Each number is 500 + 25 x the weight over its row's rms, rounded and kept within 0 to 999. Layers, rows and columns count from 0. Numbers have three digits each. The size before them is the row's rms in percent of the matrix's.

# layer 12 MLP up, 320x128, rms 0.141, rows 0-21, columns 0-127
100:540452502511500494516510512515485489504494512513535527473504491456470526464524529497458528492479491493522496494531555509528509499483484512498496485533494497518508497472460556436474490479532508492528502520501504518527472523526485464533515469484510453514532459508515487510541474488523477508533519466501498483458478464514529486577476481530476474527499491490443503453485495487479501494470
099:513486489539518507494551507507543494561481501506493514468524499496524519507518517442491526438510457521449470472499507483530473542493556534502518517489504499537509531474476499537535520490531509472471500468525477505498468498496476469494510508484503490457517565499475484482519504490542523504523498492475474518492489519488492501503509520514502555497528526454531512465489544500510529512466
097:495491534506438534432460516493497515472499505480489543510489487531481474525527529489509482543494490542536503505444485477489504493478476521531514513451497474530490477468518495487501525469526473481521486483508516494493524507495521490499508519501479506520476517497486482497495473534519472500492497476521559501483462517486434499481473499489516489443484504439515524489523459482530434482488
101:539469496465457484489483480437535518475521501511520489533500481490490462486477493463498483474511556510491541426545499516516472521520516506446499498506468510499474467461547515493508458571469487519508500517505517534497463503499477494519470531528549485513525477473476479466523536514511509526476515475517501494458477488472492483500477530500502500473510524510496477504485508493506518482482
104:524469561510516536488486501497465460443497500490529527458518543492481464500513495549492524543510484511463522470544523513471535476508494521503498517485486517527529525499463512498491525512492508498504454497537508494533547493516482502516436532488494531501496498492517529485501512510524514486445527486530510531491513491465475509481487499480496418495527490518532482499524543465473503492491
095:480468516453465501451488511490520461483478499489459474491479553509472467516518490480488477508482504522528478485544534487475507486504520485471518496539531509475505525500524493521519517503525525558475512523501509513528518487526488504451495471472510498464539468462491523509497510516492523496472547476572511474480537464457529521487506481494489497516479498528487504510504537464479545497557
111:501531464483499553483522541472537519560508481488448497514494508457506501497474507527511486477491505466467518542460461525540456502471487500485491556498513476562496508501531482480463525558545516491493495526518555504537475542527494525501488483525523458542476491481535522486521528485506504490500497476503497491488502504513496496515490539537485496495480528510463512472492515504496522485511
098:499482509527504528568474494543436539505494515479525475495485487516508542465489470491550496493533509493474527515464509465530515487479470475466482471505538489492499472503504495480524505512494503486510488446522532504472534465517505530532513457459509517454543508513504525530477526494533477529499478517535505477490482504486451505535462506530522513536460496509517483503479469512521490502548
101:484538511510487506486469499522511481484495479497500555492459498501510488517495520495500500525485488522517489508484521493482483511453534488485528493462537507534486489471507530456505510475469512470469542489490499498489529470484454480457530506490442525493531496524501417488513474495526485469507480514469541483537513560489510537489514487477468501507502538479516510507478464469443489459544
100:544536455507494451533523478499478530533557481520539527496497493493493508518520494504490494525468489471536531525455505476524518437522514508536497509503505513519575524483466519495456508477532487522479479532481507506530479520483498535538523548485486496544496513477484489482500526518508512507482519497466540501477515518540505486517490520473527501494535472544502518508458487494542479495490
105:516476501496492534509511468458503539534467514512490527472507502487511495481514498539499475546513500509520533516499488544475481468446532503525480521518510504519475537463477512472526473499480477458500479513484498482482480497489433513538490494489494547512510491483525482515523491468553530526481515479512530501538503528483559509521494529468472528475496505453483535515454451450500512473497
104:473503489529481513481503520482517538488508511522484496475496537453499502526496504546501516511496515495518457499484528477509500423473496452516482569481500510518517502496498459478476538488522488491478438518504546453525490550531513477482470456496443514508500538512488478478514471509469533513508449510489462502500510520515502482508499522500511501516530484526516514532554499511505456483522
093:483528504494522450552515466460491517501529522440466503486454499527510530510485520488515506448486448525510468504522529465523491475551511549473471492519535511528483511498464477518511450485513503513452427499520529481463512474473515507494471466478504505516486503472498493525504470507515493472489499489502499496526487486502543533518494491515495496497510499538520506485507470513556525501458
094:489506536454499468523527511500512477467531410519502503503501489515538481503504475494483507500510523476538502502519458510491526526490526498484530507481495483492464556480521509474521515485463512502554514514488503455442535487516505497460495530519528526526535516489490473533501489487487477521476489465494501506471447533466520496548503495487466540510480548516511493507512531517551482523486
097:490501488510477505501441502500485512518474502481520501534513470531521517509496529487542516524536461533534505566532486492497513527498520516527513487531519491495528497468519497507536536494525472523514524519497509483510563497476536511510504541439474495547501519499487523494459497477484554496482516471483497551434504475497471492526492482519485499499535492487514498464485479546522447501530
102:485500486510507489512520538475491470530496491530462507465515495478514561487494514464499552485490497491533502467476506483465499475514479516490524443545460507488541432493484465521538500528505486488501438490504464487510477465487483507462468500503492516476526534487545507531496529469489493514497477464481476510471491507490544498555520461504500448534501519495474493498483526511494523521468
099:495521503521488497498535502474516519529528499530547484524459547505466472517474510490508521499486501469469473537449469526505466492511517487460507509498522487515506556527464459504455486495471502485494459538503536533480464525487482510530453456489519485502487535493524503526503516493483470531497553514518526513485538512489508486525481447471529465484544471478478486518492494481458529480493
103:504504532478514505514507510481497466495510517505500490464526518517489522472475508508523488504514542496501466497491537446496486525489518496461480512488457503513503472548515533457483544469485521466508472500482488527494514484494511481532490460523514458490515529508534456504488560484495502500496514500497455470520499452487547486488464522479500511528580485493507513467571519529444489495483
102:481540520497523489525495495534504443498491499466467535478509502485482520505462526502554460489479492512474485482478511519476527501482493512478517507530537497507467488473500555481506490523521487519451515503524484481503516513499505492469476525462508488497473486471501451422473482563521514497528484488541498534526526487518532485553488532527474517465484480562475495524507474510508497510521
109:452518519496515504485473525528504494477488451485518512464475527460504510534483516538529500506518500517533477522496506516486505492473547492479506485498490478553516468515528510533455514496542530529520533530512500512452498550465516503506458508478467486501490464544532497460555468494491476469472499480488492520532505483515508491425508467497517485528497495516536485510492508507538537507540
104:478511532483503499531497496455518494509499508504520521527522479462473507546487470536483490491493548514521504485533494533525539484475531531501523493549514509528489466481519496513483540494524534475513477502474496512499496487504480514496505507518554509498502510487522492572505503492449486477487492495473488464552459531504546474526560454504530452498558511517510509532484537488479517500536
101:512507486517484531483510475515520473531513486484522519435479521463490460516516505465499488508467495527523490524499500530513528536513560526482502522475517502506517471492478505510521497523506466501524479509527523488466543456471467513529530477508503461495521485499503532473554496524517517505544461509490478472485523508515566496546548566471502499481469495553537509518492494524500480495514